config.yaml
n_head: 6
n_kv_head: 6
qk_norm: true
attn_scale: 0.177
extras: ["skips across layers", "capped logits"]
lr: 0.00196
beta2: 0.99
final_lr_fraction: 0.02
doc_mask: true
dataset: "wikipedia_en"
Each number is 128 + 24 x the weight over its row's rms, rounded and kept within 0 to 255. Layers, rows and columns count from 0. Numbers have three digits each. The size before them is the row's rms in percent of the matrix's.

# layer 7 attention query, 192x192, rms 0.0716, rows 0-144, columns 96-191
083:153145152168136145131146095156091115135130086138096134102141109161110071130127147103123152125115125132095149142121142102111131151096180119131118174154162120107140144148167176120108148144103132123130110136188182111150156133154106128118091133145129123162139116136144125109100126143141156137
079:133135159155154112131132131138123092126144121143107123094116137130126111149133129095104153105116155158103175163176104129120100138155160117119118145120170102114094149137118116099149124144096138100112081107157194132133172100144116149129114121113174154169111133125147142147128103146103162085
064:154128095132076127144162148168106075118169162123092131117115113159117139094126089168129101126177117127102126200188122132120139161152140123147128111095127146125119083118114101125152091110108123100130119194158133167138149094104147140098120111124148144128127102120139140123102102114131115129
086:122120141125098111161165141145101137128161146161160159121103101142116116134136118157145140095151104136088127152171110105116143106124133161132136136097119131098120117168159090115162085095094145116142141126085137133089126075138105161139113162084151112091142108127105106127100136192111075100
074:119114119138118142170147109135135069121162129186125129106099100135142106149086120132101147118169131174083145124125082133134157148164113137095136184130160143123100137100152116140138112124089081126171113127083186102121142101122101145141118169102109146139128137114124146088126128168107082114
122:123153140177166124138138130131108126107123133152136110138148112140135124133137137111101159089134151168126099121140101144132118154112140107084094157141129121102132107112128102099143147099072152088139130147120181107132146118149118179160105154122158093126116088143111126119068104179170093114
088:137156169151106147137137163124157168102125150152148164159113144169108137105171146142177148126155104129109145144148086102091147112112136156118106097102098106129132127145121115119148125094094169108121088165098156122101104085121121161163098130149176111099144112149098097105103110145144123132
087:110122137100151110150112115130172151122115115094134083118107156121133131132101139147121112113139103091133118140077144130134145134150116130139163137174161125153130133104102141135123138136150126148120165093110108126164114130122121071072135096123084134136162122107137102116148175128091162150
126:119142142070112108128132118174119158095126109126158116097124116157096146144164099156094146112111108115132160149131165129149168099150152139148141158137162100134132162173152142111114144171134128128127131126144098125125136147104110090090146139123097096104134152096147132111124164127111114093
081:110161158136118132141112144131120149179119109072142151109083142115151152133095132104149158159158128106097128158126114129095143082141148112153189118099101121111104117148138139148140114156127145182103097163126141102127140104089164127170091112163138167119125155135095122167091088108130110115
082:140207146133119094153108142093093150133145135145147079137164128117148145148136123111130150092104129140118084131118146190149150135048118118143108158166109118106148138128131153099128163116104148130149136114151150087160127117109124123140093093116143099136147093120120118146105123156159096168
101:129132177149125134107126141142108137130108118133156081113181126109124110109149191122093147105139110182160104118119145168175121125121135149109087154167126126122149110121131130105152163101123145104127081113173140102135141147148090121093139142091101150153144121135143114094143143154151103134
146:140132102133154176135123131122099116126124134138098104132136127138118063081133146096104124119117143158124099087134081130096112130144094089112114135127082114134167127122098109114155126152109186113151101144073109132116136120135164166153162128079152109154127084155139131161137123142124153128
081:164151114063080136112137152090101124121140083136183154131110151134169138128106143122130129154147108119087123129126122139113152117145105114108148143118149109120124160112125111136123145136138133156137111116121105065121077107131148084119162134096112137074134184158095095141110096139165128176
136:119113132072104077122098148172134142112117127120150115116107129116133159137148091166148138128127116122137141141120145125166144089143169151168127094117172132156106154146122110133097100139172087132114130107133103130144124136095144120100128118162088142094129175110116134104123135114110120107
128:130118114140128173069154145143126117181126178137108152106140147129104101089109144110149131139129134172156138107139137119094120137141092078072111133132089119135164062107096110123161103150120178116144100133110136141100140139169150125135144123140151121132140106166142103166140146149108132133
064:110124146121145117149126157110152174136122140140153086159135086092123134141136132151118125133104104126157091112121116142108168192102114138166118135155078154157160147075160159153156111127093145139175155112138137125150123138144117171101117112123098125113166143162104120126138184133158082129
070:120123126124140110117073177097126145133086117140113085139095150131104098135114174112110171119129153174116143072088107128113104173112156122165088141162140134136129190138142116137136122130110107091152133152125179091137125109141135159118148104122115140165142126131113128118110153152102115175
087:077105127159138120134129173147079132138142109177118110080123109105109115134146111143110166110151137163092155104145111122155107146136116118104088154143168121111126161120137085124127126134091103113152102116096181118132138086161137166141148156119147107138145133115118140117135120169093107106
077:103135116156162117127129163110109111115146107171129108135131104132133117156086163116089160172130162171114131102138079154131121145135143136121092163131147147132113184124120114119141130143114110095141090107086160127114163095129143145163127147111152122149128134144116155153114106173107136107
079:133133117139142131153105108109173131142137100108092061112163138111131133150090120083102113155128153122173130107086139189146107146117091108106111158175130158123118142102130152128103147151150132137130134104185108103182124137120112108098133091133104147179103134133164132119145128106139151141
090:105132111118177126129105108145128095139141126119091137128111145106161119151098092108119091147092135113140165112107156159178121145156117078096147141160151144118113114126107129135121152168159094177135128098161120153145148159111121103118128138143137136157106104099146173145134153148100158136
087:087137128147126147122131133142128138145138136129124075090102127128111085115167163115127137148152131135133147102154115117088073112189154149129176136119136109118122135129124112150160076131107110139170151148106130156099142093144167143136153139102143145130143091128147138144146161179112106093
090:151138159133115132113133168128108150102101161136137143150147120162087127094200151143163158109152087148138111128124111103143116132136153137139094125108117128121132161149141130127144104097097164102158139141094158128108147085169114173141130149085166136091163110158097111110114120165150105131
088:134102120132127100114128188101135124115125137136105123153164108106130171095172126177131123112135112111114081117126123090118121158140121155177113103138151106131149142137128141088111093113158115082117202160101129147091104137106161171126115149119134113113129151175137121116146103107140095150
096:122126087153140177185125120146127088115170121133106074112127135155114120148142132101101138105125162127115135053123084153124138155151120094111136128175101121122112128112115116113102105163119105110137139162096126137128124124142158150113116134081082109169099100155138137141135141138128115116
098:113122145118119136123158097133134147140086151117089190162107129123133125087102095173145139147133105116102151155137111094088148097130151135142179094090157115137161161132096138108129077084155147162128099133094133205110116135106142145157112132181137175134101120124114121111149113099111156114
110:156129105118124085145119145113137098101149126136118145154103134150147174150109083146130129121092114117098109146124134129119172132125107141143149135172124143114120156150147143120103143144137134153139153122081138133131072135078159141068076108111132148094115150125099146128088107129128149161
150:114109125102113075151117114128130126117123090118140133142097124131148143174113116147133133119133119097119118179096147141189163108133180161176124123112145145130110122151166134147097145102167092160112139076151151119141108140129106090102127119138122122104126169056130149082132132102107112116
088:158115132120090102120128084110160171122116146140149188137103136108121162124102108184146114169144116097158144131144120127178155136098115117101096161123129130117152107126140102151123175082140134132147134127169123114164134157140090125140135111146164131131147096109119123118114141091121136100
099:130095129107100142121135129127158097166146180162146190133134170138086120106135092168148115134127121124147134140129120092080103119156074137083136100146128121140132098136098130079139105117174121151142136167117111177114112185132132132129117148144133171106117136115140147143140139130102152096
113:115116109110147083109169130111129085142153146146116155145129115176118162151104103132149141121163103108140134155120169120147149146130113146136139113138188173122056103158139141137097140097147119147132127124144127138119096160133161103124085146109131138071098173120145142095095118113103105147
068:140135143142141123114145135110109100131154128101137111075105123128142204155143104162079122160129105131113142132129107087150178142103126113100063124152116136156100150105126108144111108119158142099110130081124159092140129092166082138149138119117164143099117108131142129123102143126126127141
095:127148138125130144091130157154113099123108116129132124108091114102100140118130132139126128115116151170152152132121091096177104163163130100060082160136124135150136126143168105152149107141105133092147104123139139125166146133158118151168110137109181126130123117128107108174137111101100143116
095:121143151144102157162121139118108161118182156115140132169148154154089129105126103160148081091156127122145082155154105147114130108156113145114140099110098115102144089169133109118154099139111143153138122125096126142112084114123118074093165141120159127095116139131166153136102159148152091148
075:153142142103089132108133102166104105139163100101122109092121097089091130157148144139116115119096142147103152103129106107122111135136096125139111151107098126142156117146157096160146104131147114137152110160122147118140139156122109143135108139136154087124151134155108137126150135122080151134
086:133150083144163153135152126177104108126115119104106126120147153109132118139120119111101160141121141102127162135140137100163099086176138085095145135149135129149135120132140115131144124138125154153112094133124158109165176146170118116134152111154114087156115136115121141163115143070142163117
076:121134153153141119114135121130132126113108129135121152150152121136149102119119140132122133094098135165138124122148111157105118165156154160153159162116109142082126117136118096118128125076100157076117139146168140115105154129130119169139093170130115135165122066125121154138146100167173125128
087:104083138091108130094095143147123113129128115134131093094121126121120089179101168121127097142096104121129129113134150140115119101121147085132140130111135181166115163116135130168083104153137109129139136080136064107136144158131134110121161073144150163107121183096132092108118123089106152123
103:127110136087143091174137084103142149155120131164162150092121141113127121129061103129135133173139133103145118131123141151094143141107127084151170130121156127123119121116109145124106145120133114127107184090136104130135096088122145105079090119169106097138097140115085116125123113136145135121
114:122124119100170095171134107177143133108151132108112127143143119083115127148131116150136151139100119123094099147116164116139128108159128113120178146102087131127142147168161176136113128162120123111114136100139122150150127154128141089100120107142124104114142131149123146140121113103102132128
095:124080125152134088127115095112165113100126113119103102147137120142156076162124112164107123141094131127124110164103174117072163113130147167149149120128097117106132147120161174134088164139155109105144113122169125121160128125163096129128123073140089128077136108139110179114184115118106105114
094:158108108167107138108106136111086109128103178140130130114141117115160070139102125094166140122110126162131129141133097117143093178152122169106079127185141107130090087135167091160160100104110097112145119138124167155111146135142138117086141135142135108113117121111146148111136081130128154106
118:110128147130112161144150102167065122131142138148133141130143152126099141092120145126138094124129153140127166107125128144140094132167127080126107168138109115175121147143096097139156107126104142125134097176079132151148118093120132106075168149127135117166128121119151123133102152154139160149
154:079124135079128069168114123179139120143131091147097127110125084124125118147112086171134117160104149127109146109118195117149161105168153148166146141118100193141135135124185148156096140185159102119124105141120111121176122124094132126102136095138092137081124153126138119115165135098100145143
086:129160143142097145155107117154161170166135089131124116153152105140159113130140132145119142118112149096099088136131149112124184126128119141146117135129127131128149135114149179104108183181168107137129138145151139101133089109096112125121099112117102135132142127160102128126148129123123110162
197:139116127114108167159138134141105100146148146149149126104121160132117108130125163099135087115107123146126161069130086139121099133131096084103085144145132114159135143116091099165136116177103159112133125158118140131130129132137141107119175120133143142179119138139174141130114158169106155128
110:123135102144157120111171115117107101102088124089123139098103104113125133084146097103100120174131112131102114143138151149132094121119177137131137154145159156116109146124126107091087139111111100151111140102120105129108124114117109118132167161108142084105153106105126107163131130137160121103
101:127114137119149153115117121145123130106110113132123122111082114117142128111143167120119118137134167161181171119125128087148106182137173102143079130161122129131121135117166133193151123106122113116130133201171147114153163150114142157145114095117118116125168123138120114160157131120097149128
081:145132110095208141105138125133173132105097112122089143143125117103158143154135170102118147124091142179164151112115128123116121185139151113131121117114121116131158159110139144178126132141142141075116114159132121123137169146127137169097129100132088124157168128110070099147175137115114133171
092:098108123125171130108149163165115108100126122108096161099094112092100094151129129150142125136110147174110137078136124148136109150143121122110121145127088162139115160130148108156125107153127134093141135133131141124147131138146135164154105122112166088102154108115107090139178122157111139130
089:127106112127173116156130103122180109120123125115140168128133116122168155159099152108078124200100143132135161104076126136139130150133114108155104072143137126125108165123092122119097141134141139115131116105143147097167111135130162146190136134176127102132116129140117134149120132140108137114
088:128100133088143126103096110131113101136126122108150142116104172094137175118094131100085106145165129123142156172131120093146096131109188099117151160134176135143117166074087097169107137093138112139091117144111110132131187152117127124129135100156129117145119133090129117144111113117138137161
088:134126103115176129128128131088162146146067137132162145095099178146089109153118139098118088171088147104128130124074128151156090140134132102134158118151174133123122113098096102139140153143131076128118095124145104114148145143107149098143149166133142119135099122108114150116123141118144138125
082:168091117122168119166108136094115101132136120128119131140144136130134145144167123098141165123140125110142149113100086103143135127153110096135099094152135110118133122115099122131106151139150120170127107092098137176106114185126158136159118113135095121122153143112120148089147090108098162132
085:145162181165093159125126102121128142159131143128123149136138132152125082106140164131141158115107133142133132148169093122092150151133140104132107114096115105106106080155129135097133146095108140129119092162173140114144151085155105144114099127091131109138154062179095151147126093123192130134
101:108145168146096095126127113154173144137081102107103119152142109121121108143112124152167128131139126100114060115124166117104160129099125151168137134140122151154108124124116197122129150135163098150126157138115097120142095143101132111136121117122128161144140148143119142122114113090122110112
124:140111144106126135155107113128125149110152127119106125218182142127125110177146143150172132092097135131111096120120143132114130133114153132131124141143131094103132102141094174093142171116140130131127059131107126125141114148123135121125057148137091127137156121161107110108143089136134125130
099:125119106122163117114117167148124113085110127151139137182106089104101136129124111163099179115118075142122088148124185168132161113112116123113137113133133123122118142189149170085119110119118165110136094116146126110113124152133145128122151133110149114092149136121092160164167125099109090134
095:129158095157153186062119156133129120133138115140135088114084135147133112103144140085104092102101117143107137140127115151140122110124147140080142136162184128122122145114130093176150099153113098155156148124094086138152177145131155130137146120087171151151090138118152123133138142154109142127
133:150141118152150126094129147070128142117092129139132161133147151141129105098132112085161140133157134119107121151139070139114089152132147141104137122140161081083133088139092092109153113086096123124132116176142155157082121095175140144115104173138117102151135073117100127138132078145178118141
100:170153104113148134130138114121118102117129114141144123128131163147114070118105148088139160115104144152137130129113085148103096121162105123088136132108108051119180148137089127164163110108118170097139106163137127190144169102175114121130128157121116123162139113141124129141136144156157120126
092:137124154126159117120141099145102155188129142127178175166127115136133186110120152115140079102104147163104130176122098113162118136179121106136147111130146139107141159098132112161148147119129166126113082126129141132138146083130131128120119118114159153129103106120117125120170139141145109173
119:104136172108131104118098093189125140104167134155113123173144134130134136164151118147151116166103141100127143131102155153133170081110153108143207137132117140136121156151128156101119132140139102192131149150111125111154105157133098097084086137174113110117125147148118116127118142111099142099
088:109111075124119113122147142120167126095190145059146110125139129096111110148128103175154103132137131075115110162133156100118165111140098161110107118117093123152080137141167119117077137122179125129151135142102127123122068125137123119147177143132144152094140154117151163126151127097108153126
077:098172129072166142133094155101143167111112101129128092175099157115133142071130129143129103147160119130191099144089120160122149156147090137144149100126130133141131136181131105112113102100134136093106128106127117129181100158122112138130152112129148131132137137053120129149126139139145084133
095:133080145150129109159101135159164114101145089123121168115129116092075141112171126109143101148156163156117152037167120140146117134138115107115097094106102112141135132121111082140158101136108129106122120107118128119152118119142143155105153116144182145135128108101140152130149145167090144140
083:130112148148120119121138154126096134090148133134139125124124132142100133126155150125142142114127110111089086176159160112110128084143121142127096130106094140147125112113145146129103112127134150122118144163103119133104132111141147136136131145109094150119091117173097096107149139122127108099
078:129105088137116098139161128139111099112145111131168101087110107139143149135126152082121143105119120122116100165176103129095114125137132109119074137104140108154126089108134150080137104123087110112118142155138127129103175091134136144114148147124106172128130173184140136084113143146112097116
096:132141149115102115178117115103150103142131107120152140128140147116129131122114091137112126158119157093114123113100099148080186117118134172156118139107131132113142138114132094151090121140131095184133136104130088133140063131149086114166152104144139117104110168073136123107124125105160160142
078:100150144171148139121124148121135163130106108115081119141136104176165147140157114180106081102070109121126141133135153113087115137125100163136143070106087148134080123138155076132119083130129133126139153142116136124122091158141160159131120131130136130131119141144122131113115164110166075154
094:139102115126151137157110130101126076130156138114125134173174128110129121140121135091126120131090139088146125107111121155099120116139112139112133102140140125155126140091083117132125162142168128153151169144151096148096087146139146139108097121152090130157082124176142145119159182112135129099
115:183147104126111076148145121144122103119121136149152109130145155119157174133144104134181147149162089161147146164143172116134133108128139146119152137116150129109132132164130207115137132106138122136101117133145142124130150099098095118120073121133092140155171097139105101144113068091148133135
087:123124151187122119154168135085150162123149113134100154143132113126145137160139108125167142127156136134123115100157123071093077101095109163166121091099124130113100125175147143163126132155134152143128119125093150141077115101082161167147132121112162123120126126157093111114112112122159127134
096:114103106141180170120134153083077101106121161111107107153169124117128120098126151088104097116127145128153102096132115189125126148125087086115112143166071126124147127078049113101127143110119111111137196158103120120113130135141116143139109167138138122171117119177149165136126140122134124124
105:157113111139142135103128086143115111113161140156091108155178128078161130151118141129128143114147127142161115116118148140170128136138098082082129151169102133172111106096111164110132161122122138137103117182125126128146134143156121122125094178117073131182126084205142125154139116128123139127
100:103111165148125152125113105115127141129142123107099127159129129135133129111152143101111107129138113130150128064138117132078109075132141150124121133127112118143101118166141133158112136187154123112088121151093121133113114108083200104093132101082118154119111181140134135149176132140170121129
091:126139134193125143158112149107123139118106124113106127162141128159133120111105149104140123132130118111149094107137103126070095083126129159146116118124098120098108104139137143144129159134139111152162196154079138157062075094116155125107112108142115136135123129158101114130138119116231114129
143:112091144099138088118097122139107119123114100066103113124162127110150133157118141137104127109103106114144150108130189169163145128138171101122145159145121187121118125086120148128102171144139103145107165128145120129163164163107147097126117120141085161157093169107175120125129127086123146140
092:129108136079140153103120145156098138126125139133136092105115140114115094113161114160087128114123130111138144141101149139175178168158135083115110144121167125125126103114157119126135112121125155110100094110137101131179177176128118087107169143137114138129121138101156148127120146152075152096
075:132107082101083140136179109118107092075113155114125161075119128116127109108134166109091186126133086124087168145139105144162114118164147145081143135101124124140110165132157106095138138116137164096117120137177123108143133123111105099141109120150141108128128160150136096135116095112106161105
090:092156101128173139127156161115169163115123131111171134125110123092160176150110093151119105124114107089126090159139135137103146115166078198123136124131154125110117147144132140117087129134165104126105157128158101133108101121098110108137145141157166140125128105118138143132121140122148104112
083:100169142136142160153117144117144164109136108101123104159144166131155175108129093167094100153125146145143136120124108142158155146113109146112168140147108101108134145154133105112119134126145133121114087104147122129198080138153109109153147119113162112137129116097132135144142094097171129135
082:100099096131139146101181137151098115144098133193124124113093121155144090125118146100098159132142109160098147125146117125130094127142136130118137124147087119123130132125152127165166147130109177101140091168073152103064153099124147149146093135123123158137106102125105084137119151124124109120
083:097124151110140117093127124140173136113161131104144128104113138125128127128172141146134099108158123146110110129155124159162168100137144122119111107082096131162114109158173109144143096131115124091148102090176105131184120151140161121129148116096163099100107126065138150116132097138109138118
076:111104134093119125133123136144163123100129117187182118097099095125148137143156133139123157102141088160105146165158157119164121130118141125153092127099150121141104149137162129120125103115102157113137091096145145110151143124108110132146119150082117132085162094108136108057101137153090128133
094:126123119089172127143108124134125137123155148126122100104146123101129123161136097135088129107130140084140098154078134145158152168132115096120145118170132127137194133088105108081133134115132141159129148105145079113133187166104089096114117145162117144144127109108174175140128163161084173119
077:149113122085110115103174160154077124137096145163151133099096149140117107140133146145150143130123150168107171153128140094170161161177155135098110126137170130153154104120131139118168130111103148112111076117165148118184151141141101153118110139115126146101142102127127154136113123141075139117
081:112147140133089092161124127158172136132135096150129134118095123147116143124186106122126150162144122117129139120141160105128150087159120177176131124072153156104144145162158143155116158119151127145143139083134128158143101102101123146138092119067173128122125122094098102145110137110135141125
109:132145111161138098143146116100147149136135139116133149195157092107135171119109103143146119118153144155126092118152122099135105174101106125096110136133121105120120138171156123127137131086124111077200119139121147118144107138152120147149118152141198103147137094147123136110126068161129128126
101:143141126170103152112130149119152135128116127099112130164142107134114118145105143089133093117126109129133127096133086148052079120124109113129117123128100117152096125126116136159137140124137150091146156167087123143048086098102194153127153096107147140135106140172146098143161119104169132123
112:125112162097109071129124082139104116153131116140127129085130148124144122146140101164142150151130105106150130159123185105162188123163167165141158132149157153132128142149161110140115147155137127171099101106140108137169165134123112103115108120148113112081133164101128116105104145121103139124
116:143124101136136166109139138107110131128108142134132139158149133128092135095093150119144131110126150165118105112111090144055090139133108127083093116119093114102142101110097109119166120114115134103136137170113139119090086138143142178096120169135123130170108103206112130134141134150145109112
095:086155136181111139163115147080099139121118117084110162181153145121141155115128126119121104133122131124112098072139101171065104121144126149129133125149075118098131128132122090137116155121155110122159140140076136125116095102137154148130124107170137110126130144164115128123117111138216112124
098:149113129091141125124158101163157155130137146168152105081102113147141122160135098158130127134141130157113155161107110083210169150131118120141119140125165144135133140154172143135154104120112148113109059112160134135166141134160107103138159135090155101105165137101142100128111122144098161133
095:126115186136122123144126097090089132118148124133099123148134108138139101149152130147146095141099109107143115125124178129103149111128164181166153117095099109111102138156150135170116176193151153155119146114118123152097127124104166137132104122107098122118117121113103144126159128106148128132
078:139120131116136150137140170088143149142176148109156130141136167165135123092140084175108124167137118107141083140154142226176126127146116146142151122085112106097139115164132120094123116129117188188123138080119101163113091138135166095107147146149112157120115125103132099121147132110117109151
077:145123098155121122108142143097124152165125108095102137126179124153151155117145106152102129144113115080107101153141102151140144099115110187114123087115133163085127089137135143133137096150102182153124148116102136132110112141157122135140142168144109159132077149134126140085125070125144134134
090:127098134117112130126130123121139188116165128108138104132137115152131143109127094167150098150138091115139077129151166165118149140133117181132127089109127143136111124153093159086107115143131087109109149149130116152100139115121165097131132113122110172097137137156128144094110102137118102161
087:081125129127108123107149178190113091122151111136064128135103134118122141152120153122162141124124144161072130136152115113146082119130123113115119141165109167135127104128128091154132135114146108108167111132088153141106141133145134169141099144140150113120126093116128133146082117123126150088
078:099103164106163119144150133139112146081113139152127122116153148075127119155124123133131149142085161148136147112075140130176169143153149161120156118149182137131161146104156095116127117161144135153149127086120121137164110155139128101105164142120137091075117113124119105118142109135090130168
090:125143099163120158117140100155097079144163145140095144155095138144095087093120150109132114124167122147102111130132119125133061166118109106104156161126083154080117128157064119123136156109129091117126135168112140121125138138142100142173118110127163114173145134116142154146142104100130132136
094:091117157126130098117123127126164125141131108111085127119146132118107130134149104087127108126056172113147104119062114117131148112136115147155146111128146128141125142127166116143132163170167104092136116111107105113196117146164142100079132122116119120117086160096138123116118135122142135139
104:125129089151132172123118104142135093135086102090117125120123141099117115150100139118126086135085109093121149087115172138151127136149169114112144157137180150116128153082108123160102140143154110181143154092166093151121147161138164112127170132163138127136119120128114136153157133117114124129
112:144138150164136148102111117066121133131109098112137167130111131137105117093169135109121135152150164152145146137111113131161107130136128110115137134129118142109102099137147136116170140126097122092093105136164167132121147105180128143143129166112160088160151099131115120174130102147173124137
119:168137126158160138136135158058108120146127138130144134138127106147121169113125110136107121133162165164116158127140105102128137109124074134089142131130090134107154105142152092124170121130130161092128113135133145117134109134157110196138157181125159126159100076162145164102143114161106114099
084:108143139118118110153134152176139129110108174156135108178123166136151136144137130139157115118135121134110128099132072121147158141122169140118117118152149148108126118120132140087148076160070100127116127142103136131127144129101154103108153115159123187092161142091116140153147131169146103164
114:129156154091131082136136099149151140120084132072134100100111150080149138147135140134134129113127086126175157110099149122103125155151151149169133165138115128134089153135124163102107149144144119144126177110115093169119103098070158101144122079174135142136129126143119110118127127084136132155
179:151111111127124211123143150136104127114130156144121118136122148131111123121141141120128121122097137158102142084127099154138078127137109100076088140114115120123164135134125099160142103141093160122146126139134134127124148140115135131127165114124130135152139100168158126107117122167095125120
091:157129116133124111105086178108153132121144152133146132147140167122202183143097121142119149126160130121079125143131111153127153127110127158145122121132155118084115120124119141097143116116112167160114138114113103124124109102080076172112150120156099123140133142148108141146092154136129109109
142:167127113147130180097153086109078130146106183132157164150112131153106098089138145093109120160119173162112142116130119121122117137125099091084129134109122083093144121138135098144166107113088151121149110148140144115125138120177116152140160129122150115136142080164110120152184094156135127128
106:100107145137141095131139114083150206123108160091128158100117134129125090108143133131129156124130125132130126124120122148080133097125136130179127126112129103122120148147120153110114164096131152146112108134147111132116105111144110141125062124117106105158139120146098122097134105087171158110
085:126084139126136139118164098111134155183112131134137127116118090132126137134131131161123132115137104129129123152135131132149112109155092134097102164093131149145122116150131104148113107154118164130067174073136137120142143132140125123188129167157167173137082096126111110113110094113130135141
093:128100133125110117118168129167113094132165116182102112086092097116124119167160144122107149103107117161097147148151118128139100147088125124099108169139110167145130107141115095119108162130141100084111131123097118091133154087120109133152118124098154079113128123110141124111100136106142158090
081:108077108132097128122138119174092103135148099122113151085102096153084085147144121113136116099138143155093136163158091110134087104104142131134133131120085142131133100136132084155130116122110128101115139120114128129132175076138130156167115121115165085125131131136160106131135109109127128126
086:162135132100129146125115167164138080131149130111120145149152133091130155146146124135160163174100146125112135122105131137163150092098109085119145095160192146133133113110155131123116142131161119113154091136094146121169116154133163117080160124143130150111149139106142124164136135180126115133
084:174089107123151106134114093105117100160119149082145195129137114130100121117089097105124136195119130138135142103106145123152156158111135109106137135120156109103125124111088177113101137137125114135086090124133153129166149192165134120142134134151106141150145116142100125182169113117111182139
084:134121105129138143151119099115137088123142130086140143134123114118123129150115134137136134147086121126170131101098118158159124133158107089121156150108162112099140162161120119120109130136151091122084121137149093109160117148159143083140162089150139085143144156103129126158175126175107166172
098:169178132122142146120120141095151118132121178182150157150121116129096133111139111154144152146104149091094129122126084134133172157150114139105117094069143149097158118074112111124155100123093156118161154149123124117136098135148095147097164158136144191108128111142124143153129143164132156151
092:179134100163126168095152080109084135127106156121123157130114139131138096084156155158138152092112117141174121111146125112068109143160146125084118164101096105136168155131086141139110122097119119120126113187109161127105120151115120177108105129106119131168148094164109085123144101089149142145
104:120132132136105118144098148101145161166130099129145090151166129142142135158100113158134109083152104115114125122145136110088189126122101156125120129133108190147144161125112130113114151116147110112168168119150110115111089109113149139117106111163120153115105170132116177090109176064137130149
108:095116179125092080136127116170137145117097111137102095099115135145166151159118093116137144147126110104145103144113115121121111131114168141162112118134149142157108119125157132131112150152133111135116149106134135130099164113132147088118080094114107104111126154091116082116093132090142131154
105:098138092096120128111120136117169174138106105144162108143108143130164128157140132140136135085137116100132119141157109124110136131135177157132148105126182128134117140142180131096120128133121069136142151109116099156110120101115159113121148111139103148095152170103114136154114133107137132136
123:123106114171122165092120136104099098153162142157129121147122134165143134119118097130112125132097134155115140107161089129115137145127138107064130148117127133125179106116183091155132122105108133096183122123138094116160127126150097155108179133096139132138126111130178133125126158198081160116
112:130156146125114090125135109108148101168128088120131166148149146172109121141096140132107137113157137099118115138086146093127156142125164130138122119145144140149061138134121152155122138118176087144156110107158177133096059137159163138128064139153127147090144153101095111094100082067158121130
101:138134160138163107166126064134098150119113174128169135125143118119107113120101119093094132164153123115139160131124133134111172134147129116168145165148144099067093120138081112077136120072114158139107130148136117091117116105135121121146154128124145118140099109111118172147163133141136147118
095:135168128119148130113120156146134142134156142129120103130188133111144196163117153118142076136111111101122141121142163133115148121116160115111134125167161147109161097107136173068137140097120142166116144112123071107138123148109094118143115133166151161147145116130147180121110149133151127149
108:091109126141109195119127100130087109151151102121099115125120091131075110130100144107107075160116134149115159122103113125108084135091083098147116134113127167128116095132120140158123136115156132120157122126152139155111131119135125139178130132098181167157150107164130109093117097136129119148
068:141102137119126095113121154070130078105178152141128114138131111112124171148123157107123128120163109137089167113111108073128143111108131152128114106147096162162124167113147131176143056117128145133129108145140148093129088091172128125142132104100147122129142134085126070131130147104084193106
072:117100119140099123149128109140138119155189110125113121087128104125116175153109122132147175097084107126126107141147152136112159116083068169101136178128114152150116127157173181115091170120170147143105104135158123129136126132119150104141090103141116081115140140150091087084128140102128095142
071:096115107168121108093129117147131149107185138057157156136118121123139137111142108094133074084140119141111090149142187095101112063123084156130149142099126118146160099150158110116118096143091140093136135120137113133138134105132139119103154159090135140119165135157119115100124156166139128126
090:103125087175132114128159136155127080131143125160116160123129099143142130146123131141124096117147168151114154116161102153114084147122113136107124160170119130123109135140092066125174119158112136133175116119092164094103128113135144174125096184132170141134100122127128166136117106167117137080
105:109149122122120141117131138170138159118167123168120139127095087144138108132142133126122094100116142145083134128156105109132113133150120173106120098089177118114121120127166098156185077129094134113157128134116165142107141084128123162132140146104188143107135077134131114137089112140117114117
103:151139184108122116119106112144165135148109123152148160102077159165116114138158138166114148135101128103139147149122086084150176116118135119156095099071139084139157122140177137132159113118130153163074162105170131137146108148144092133158170130110125130097143131131121129179113158093138139162
091:104119123132142122158125115112143124156111128125141108125110121115139119150115102118130130151121148111160148123088118140185139107125125120143138114123157180086112165143186125160134091150167064127106120097146111161144144165135146103109179127156139113113140137086137138139099138094131114167
083:126097118089178119162135149156103118111127128141120120076132108127110117180098098142141107131087168115164170119119130120172154117164166111125135107159177149125110133127135109151099120163142131167151140121167149140167138176148117104093195080120141144097152124071145124168143114135089149151
117:108096113133124151116128096136070146161120146152135133112153071174138103122144149129134140143114153194122115105111119147126154139127124104097106182149127115096177094131151097156158123143128156109125147119151113136105117104145109126116168143073113136119179124148108148079140110180096127083
100:145117146116129144126139149133092143160119154151121094147121149153137101135090145140116132181108137158114147119113187145141179082123140111109121104144102103122164120120107162122125149119128124099139115117150116138117125094162132148122124158132169136120154085116116104122154147148115077140
101:158133134160101105133081129100141151138124121110136070164117125114127140116148124101132110119134135144113134139128168095117105105092148171140124089150162117137078132169130085158143121121146101106153076147110167092079096117108153115130088144127111132120092125126136115090123098151169117142
096:179097099126130082093143110117087113129105144160100183148111140122123169176097110113118082133137130116064163160105098119195141142129167119111113119139124146103130150115130132156147108093155088069087146107142140111149109115130118150099071185134170143086139107115117146107153117138146132117
131:134146156118160141163137138137179158136125129130104135153169103138110122073151143150122150170116139144139131118152109145099082192107102113088122150099066093125153099130106128112137099148124150094118099138139130107129075115120094127118154163151097113173165098171136125147139165136117113131
091:122177151151152118161124142113187132156122091129124107116128080126096115138102105151089087130104113135139132146162152143084146171129134132188096145116118154087159131175113146101112132154138085110126093127143144131113126094126113134156138137128126100101096119138107120088139119067150118164
119:148114110140139169120144132120129149129108130152162152110113125170113109096112122096121136155107178169166139111115084104106104124092081090125114158129086093128150142159119101150145116123102175131106070128141144117120111121153111117110162138145150094146183131157096127146172128118116109120
116:135131159154100090138126101134138160143140089076130093114119120113129135139159092151102084098090114119174114106132130125110123106143121167174129116102168159174096140169112128133128131160124091144124119098149086158133161133107133117125105063099151138157091118143156133113126161150134127078
111:139155153166142188094121106159100118099122133114083135170149118128098108099108131101126120142080125148159143108121083141115104124130138105097134145143143110111144118126153117133145133162099148119109090125140134140084177113115161159116089090099173124164106108175133159139123124088168106146